Part of a small language model's weights.
Size: 14 layers, width 128, MLP 512 GELU.
Each number is 128 + 32 x the weight over the matrix's rms, rounded and kept within 0 to 255. Layers, rows and columns count from 0.

# layer 4 MLP down (transposed), 512x128, rms 0.0702, rows 83-107, columns 64-127
[[ 90 205 127  94 137  91 153 153 136 102  85 162  66  72 145 149 140 141 145 130  96 165 118 125 134  40  63 151 108 174 149 178 167 131 126 104 138 183 152 113 113  86 140  64 178 157  69 105  63 116 174 102 108 109 178  94 114 177 148 113 150  88 153 132]
 [123 129 130 128 126 129 128 128 125 126 127 129 130 128 130 128 126 129 131 127 129 123 129 127 128 129 128 128 129 130 127 129 131 132 129 128 126 125 126 131 127 127 126 129 132 129 128 128 127 127 132 130 125 127 129 130 127 127 127 130 126 127 129 129]
 [101  81 174 150 106  70  91 145  77 120 145 103  88 155 127 137 100 154 119  88 100 160  93  69 128 138  98 165 125 136 100 164 111 133 127  55 138 114 129 121  90 102 209  63 149  99 111 125 119 151 159 124  91 178 161 128 120 152  87 109 132  91 129 189]
 [124 135 154 141 132 118 122 135 132 170 104 160  86 124 153 101 132 154 118 145 155 162 159 164  85 126 136 108 142 125 153  91 131 155 117 106 119 105 195 113 123 156 188  37 124 114 155 233 129 104 139 137 151 142 110 130 144 149 101 112 197 119 138 117]
 [128  78 139 137  66 143  78 108 118 157 138 175 151 134 127 152 132 128 157  89  93 160 105 106 139  60 142  66 129 124 108  95 111 153 100 135 125  76  98 127 153 103 151 159 141 144 118 123 192 163 121 135 118 152  98 169 194  96 108  89 115 131 144  83]
 [ 71 112  74 140  84  88  50 183 101 139 125  94 106 180 149 148 189 101 155 118 116 148 151 176 128 142  87 138 121 116 143 165 193  98 143 175 174 162 106 139 122 135 187  55 114 155  66 154 114 133 174 102 101 138 113 102  72 203 131 158 136 115 137 135]
 [ 94 154 139 137 136 142 182 165 121 144 101 141 139  98 108 129 138 138 170 122 165 130 151 115 197 103 109 132 154 101 135 152 133 102 187 133  49 114 113  93  92 161 119 155 171 104 122  94 105 140 111 136 141 114 120  92  80 165 118  87 113 103 148  93]
 [ 98 153  76 107 132 150  97 100 167 122 166 125 122  92 132 102 109  67 162  82 133  99 102 161 129 117 122 144 123 160 140 151 182 112 147 124 105 197 113 103 144 168 142  47 112 123 123 102 202 114 116 166  91  92 130 146  87 144 128 104 137 116 174 168]
 [145 116 109 134 146 213 148 162 135  81 180 150  96 112 173 158 143 152 110 112 157 153  72 177 103 141 139 120 135  98 137 145 120 122 108 156 176 160  79 117 116 165  68 152 126  79 166 158 150 132  87  78 131 136 184  96  96  43 158 144 103 137  43 162]
 [172 112  46 109 211  94 191 101  92 201 104 111 117  55  90 129 203  98 143 144 151  98 216 119 114 132 114 172 213 105 104 166  64  87 124 162 107 116 145 116 247 128 174 103 130 151 143 202 146  64  90  86 158 148 149 168  75 105 139 112 125 160 165 118]
 [125 109 179 138 101 122 166  94 152  85 115 140 139 100  96 136 113 176 127 177 221 208 179 118  94 110 150 105 131 108 124 132 111  74  88  78  76  99 165 109 133 131 130 135 176 108 111 165 186 130 163 209  47 150 106 169 109 168 128  64 151 142 131 121]
 [179  91 166 100 135 140 107 159 155 168 215 102 136  97 113 110  84 154 153  93 130 162 173 167 120 134 201  92 162 131  84 214 171 222 185 198  87 114 123 157 138 142  37  95 138 179 105 119 120  56 127 124 185 100 135 100  97  86  94 101  64 149  72 104]
 [134 152 121 114  82 202  86 121  85 148 130 125  63  95  67 125 121  67  76 107 155  92  92 168 139 180  72  84 115 140 127 144  74 108  97 166 122 184 134 107 155 127  90 234 113 153 124 112 189 195 160 131 148 176 190 134 117  65 140 203 149  45 179  99]
 [ 83  70 123 131  99 119 113 131 183 157 140 122 161 111 140 156  71 153 132 166 176 143 149 183  75 130 166 125 146  71 157 163 153 187 120 110 108 103 150 109  94 144 123 165  54 128 100 114 146 123 144 132 170 185 122 151 114 168 125 133 166 183 160 159]
 [164 111 132 127 172 163 116 114 120 110 192 149 103 167 117 134 134 143 145 123 157 104  91 150 102 137  76 169 109 138  90 133 122  85 154 158 154 197 122 122 191 126  95 121  94 142 151  90 108 145 122 139 123 117 190 150 119 104 162 114  91  66  88 149]
 [131 117 114 119  89 103 152 115  99 151 133 115  88 147 121 111 145 113 144 146 130 113 117 112 109 143  93 135 122 104 111 143 149 126 132 130 138 170 186 123 117 145 116 193 132 149 155 111 154 124 162 142 126 148 132 127 138 146 137 109 137 104 134 140]
 [115 144 116 151  99 146 141 126 102 135 163 159 146  91  75 133 154  95 114 153 172 109  76 131 103 174  95 154 193 112 102 125 127 116 126 175 140 169 129 104 141 145  69 152  92 149 161 137 160 114  85 115  94 107 182 165 150  44 128  99  67 156 106  78]
 [142 139 142 119 184 132 194 145 121 203 150  36 136 158 125  75  88 149  72 156 198  68  78 102  45 104  78 117 226 126 178 169 204 203  47 133 101 136  84 106 202 185 245 156 114 196 148  83 138 157  33 129 214 212 177 165 150 131 132  79 123 179  51 107]
 [163 134  38 157 115 187 171 153  95 158 113 107 171  59 132 121  93 142 110  59 123 137  72 174 104 136 148  80  86 182 158 162 126 169 142 147  97 155  93 113 107 154 126 118 103 122  72  99 123 112 116  85 135  99  82 168 131 132 149 147 145 132 126 197]
 [119 119 142 187 102 134 168  99 170 142  84 153 137 160 166 129 133 166 176 178 110 127 129 115 119 140  46 100 163 154  76  95  89 102 142 124 142  96 131 128 143 137 120 115  93  80 111 194 170  91 126 171 137  78 180  83 167 126  87 158 144 168 157  61]
 [151 156 128 110 144 120 165 108 162 168 124  72 137 134 124 175 154 151 209 136 154 171  90 105 132  80  67 119 165 185 115 187 185  99 142 152 134 124 208  91 126 220  42 151 152  69 143  73  83 106 134 119 121  64 123 140 144 140 124 156  99  96 147  99]
 [156 181  74 149 124 134 122 102 109 136 129 128 111 139 129  71  99  90 125 126 108 103  75 141 111  95 187 156  78 130 145 143 145  99 123 134 117 144 141 107 110  76  76  93 109 117 164 143 168 148 166 134 118 135 118 160 150 160 132 156  81 178 135 102]
 [109 115 110 131  84 143 107 131 124 156  92  98 135 160 112 116 175 195 116 148  98  48 119 127 138  87 154 161 147 125 157 146  99 136  83 104 138  80 143 141 153 104  99 143  74  78 155 113 149  78 108 112 123 150  88 150  80 182 127 132 172 228 112  57]
 [123  85  90 111 155 152  86 153 142  47 122 110  41 129 118 138 133  69  87 126 131 129 127  77  87  78 114 142 165 147 137 133 147 170 155 181 170  99 141 119 220 138 173 163 154  87 124 161  99  98 111 115  96 134 144 157 122 132  93 119 127 126 132 129]
 [174 176 100 144 191 115 127 133 123 170  96 173 112 135 121 115 129 102 170 163 140 165 101 100 156 102 183 138 125 150 139  72  86 114 108  73 130 152 105 111 121 128  99 119  97  99 118  99 131 141 163 155 110 106 119 133  99 147 119 144 184 155 121 137]]
# layer 4 MLP up, 512x128, rms 0.0866, rows 84-107, columns 64-127
[[136 117 120 128 123 124 126 136 131 137 133 119 126 118 125 121 127 136 126 130 122 138 128 133 130 124 126 122 138 122 129 132 125 125 121 129 130 128 119 121 139 133 128 137 122 128 130 113 130 132 123 132 128 129 136 122 138 143 123 122 136 131 138 128]
 [110 128 157 122 143 168 152 102 142 133 142  87 132 155  93 124 204 144 118 153 157 123 175 177 136  56 142 138 156 118  88 119 142 146  91 105 145 107 180 114 109 165 112 125 151  99 157  67 101 117 122 140 133  91  89 134 150  84 108 110 132 132  95  64]
 [137 156 149  73 135 147 160 101  63 208 110  77 187 146  98 136 160 138 150 151 105 105  87  94 143  97 185  96 126 149 148 175 121 103 130  57 129  96 100 115 125  88 100 103 180 103  90 130 126 102 129 147 133 184 137 137 130  90 128 135 158 119 105 116]
 [157 120 159 183 183 154 173 140 117 141  93 111 118 145  83  59 175 181 139 128 119 111 157 119 158 153 123 184 113 114 141 119 112  97 153 139 172 153 124 130 126 123 135 110 132  71 108 163 120 101 146  80 154 112  74 133  86 124  88 116 182 124 151 135]
 [ 99 134 144  89 125 117 149 171  75  81  96 128  96 122 141 110 138 164 118 190 134 163 113 168 143 127 131 119 147 157  87 109 129 130 122 136  66 163 144 217 121 143 117 141 164 206 142 110  69  96 112 163 111 151 139 100 139  85 125 131 103 122  84 163]
 [ 99 162 150 163 134 121 177 153 117  78 136 141 149 104 103 161 124 139 146 170 137 148 145  90 163 135 167 106 146  93 146 140 175 159 163 142  88 151 113 112  79 129 139 158 169 148 139  97  69  73 118 129 175 119  82 123 123 144 130  94 119  98 135 123]
 [133 159 168 121 154 162 112 143 131 136 131 148 182 139 127 161 106 129 186 140  81 123 125 123 169 149 125 106 108 152 134  66 124 160 119  94  96 180  41  77 116  65 121 112 166 101  74 105 177 129 133  96 190 207  77 107  91 149 129  95 135 123 155 121]
 [133  98 145 175 181 150  89 109 199 149  82 159 128 123 158 117 153 141 141 106 134 133 145  90 164 110 125 206 135 125 140  38 139 147 237 125  91 148 111 149 107 139 130 135 150  96 114  92 146 114  71  67 113 117 172  84  56 162 119 131 140 114 148 122]
 [141 193 122 137 193 146 146  78 127 156 100 152 116 119  87  88 180 146 143 138 128 182 167 144 160 109 110 193 109 135  95 174 175 134 168 165  97 165 104  86 119 137 143 123 144 107 140 164 124  93 140 127  64  56 150  51  50  83 121  39  47  91 141 170]
 [ 79 101 150 185 156 197 121 112 122 109 127  84 150 158 151 155 110 153  99 146 152 153 151  59 138  68 161 134 128 122  89 149 173 134  92 163  88  98 109 134 128  51 202 186 149 177 156 156  88 129 121 124 123 122 136 118 192 111  82 125 115  95  81 155]
 [ 72 119 129  97 123 124 141 125  93 150 137  83 111 149 100 116 149 144 151  87 104 178  94 129 149 153 170 136  66 174 137 217 171 143 113 138 120 123 103 184 154 175 134  91 172 165  73 125  77  83 129 159 199 163  66 126  64 150 110 159 133 139 126 170]
 [161 140 151 144 141 115 154 161  87 150 102  91 152 157 155 118  33 173 166 165 148 123 220 169 135 125 159 105 100 181 152 134 171  71  91 149 144 135 145  63  87 107 203 137 149 130  82 141  73 129 154 129 149 129  63  78  68 153  98 183 220 125  95 140]
 [140 133 124 144 166 120 211 127 133 138  95 166 102 169 139 152 147 170 143 118  83 109 128 141 160 126 135 102 103 136 105 109 134 149 112 209 143 150 100 123 140 128 172 110 120 174 145 135 104 101 177  99 175 158  53 109 152 181 124 162 121 113 132 175]
 [167 157 160 144 138 136 164 118 150 124 143 137 173 176 125 136  85 106 136 133 118 116 214 122 160  98 151  99  77 118  97  87 157 112 148 108  99 140  87 106  76 169 147 158 152 100 103  78  85 144 136 154 133  90 100 118 110 150  89 157 120 119  87 105]
 [ 68 125 174 127 118 166  98  96 113 138 138 150 129 139  87 155 186 152 129 109 114 147 122 155 145 163 113 124 133 168 128 112 101 146 156 135 137 108 130 169  70 111  86 105 170 165 112 133 134 126 165 137 129  93 118 120 186 124  85 112 167 101 125 152]
 [112  97 140  98 126 123  84 143  95 153 137 131 187 128 182 122 111 164 136 122 110 169 117 116 142 135 146 142 130 134 134 203 144 115  97 138 121 109 133 108 116 125 214  77 135 114  72 137 121 101 124 187 152 140 120 117 109 138  94 104 184 108 183 144]
 [ 80 166 149 144 190 131 119 101  96 111 143 154 101 177 141 131 121 159 123 155 137 119 131  94 146  54 175 179  64 176 114  94 193 205 115  96 126  75  77 104 133 146 151 177 139 152 118 151 102 121 191  73 155 164 124  69 161 115  75 148 125 121  94 129]
 [109 159 158 112 145 141 160 171 151 173 118 184  58 130 179 136 142 149 133 122  98 127 196 143 135 149 127 144 135 134  82 114 123 170 176 182 115 160 142 179 116 174 107 131 151 118 160 134 128  71 154 148 104 103 113  64  87 145  97 106  92 119  62  86]
 [119  89 106 155 183 181 147  96 121 139 161 103 146  84 172  77  97 165 167 151  92  89 126 127 142 174 175 176 118 179 119 145 171 125 106 167 117 130 150 133 141 186 139 144 100 149 146  81 119 115 131 148 161 137  91 129  82 184 146 137 125 131 120 112]
 [112 142 170 175 123 136  99 135 124 139 133  92 129 116  86 200 120 138 149  89  94 107 143  94 159 122 207 162  55 135  86 126 202 147 165  92 126 173  89  67 103 143 160 133 173 119 119 147 103 124  97 145 100 136 145 130 105  91  83 123 212 124  85 199]
 [119 176 147 110 143 147 108 145 142  88 122 173 134 162 139  95  98 103 195 121  95 184 155 123 153 139 132  79 121 141 154 101 122 154 108 190 103 133 141 110 112 159 135 111 137  39  77 122 128 132 153 120 177 135 114 128 105 160 160 115 137  70 189 117]
 [ 93 162 101  98 132 138 128 117 114 130 151 157 123  96 182  99 111 134 168 181  76 162 109 193 135 186 231 108 157 175  59 135 173 168  43  93  97 113 119 137 131 156 100 143 184 206 179 103 144 104 138 193 101 130 113 108  58 184 165 146  74  83 104 133]
 [ 63 206 126 145 129 111 121 123  85 144 107 189 171  71 163 106 120 142 181 119  62 102 124 119 126 165 125 145 160 141 125 132 140 138  85 111 144  84 103 126 151 171 115 130 149 121  83 116 156 102 127 161 142 147 141 107 143  99 114 150 143  90 131 122]
 [ 67 101 120 119 127 132 126 133 110 122 144 104 141 106 136 144 128 153 140  97  91 132 125  94 113 125 118  91 119 128 134 156 145 176 109 189  98 103 123  77 114 153 117 135 149 196 152 138  99 123 108  86 169 116 120 159 167 137 137 105 121 126 122 147]]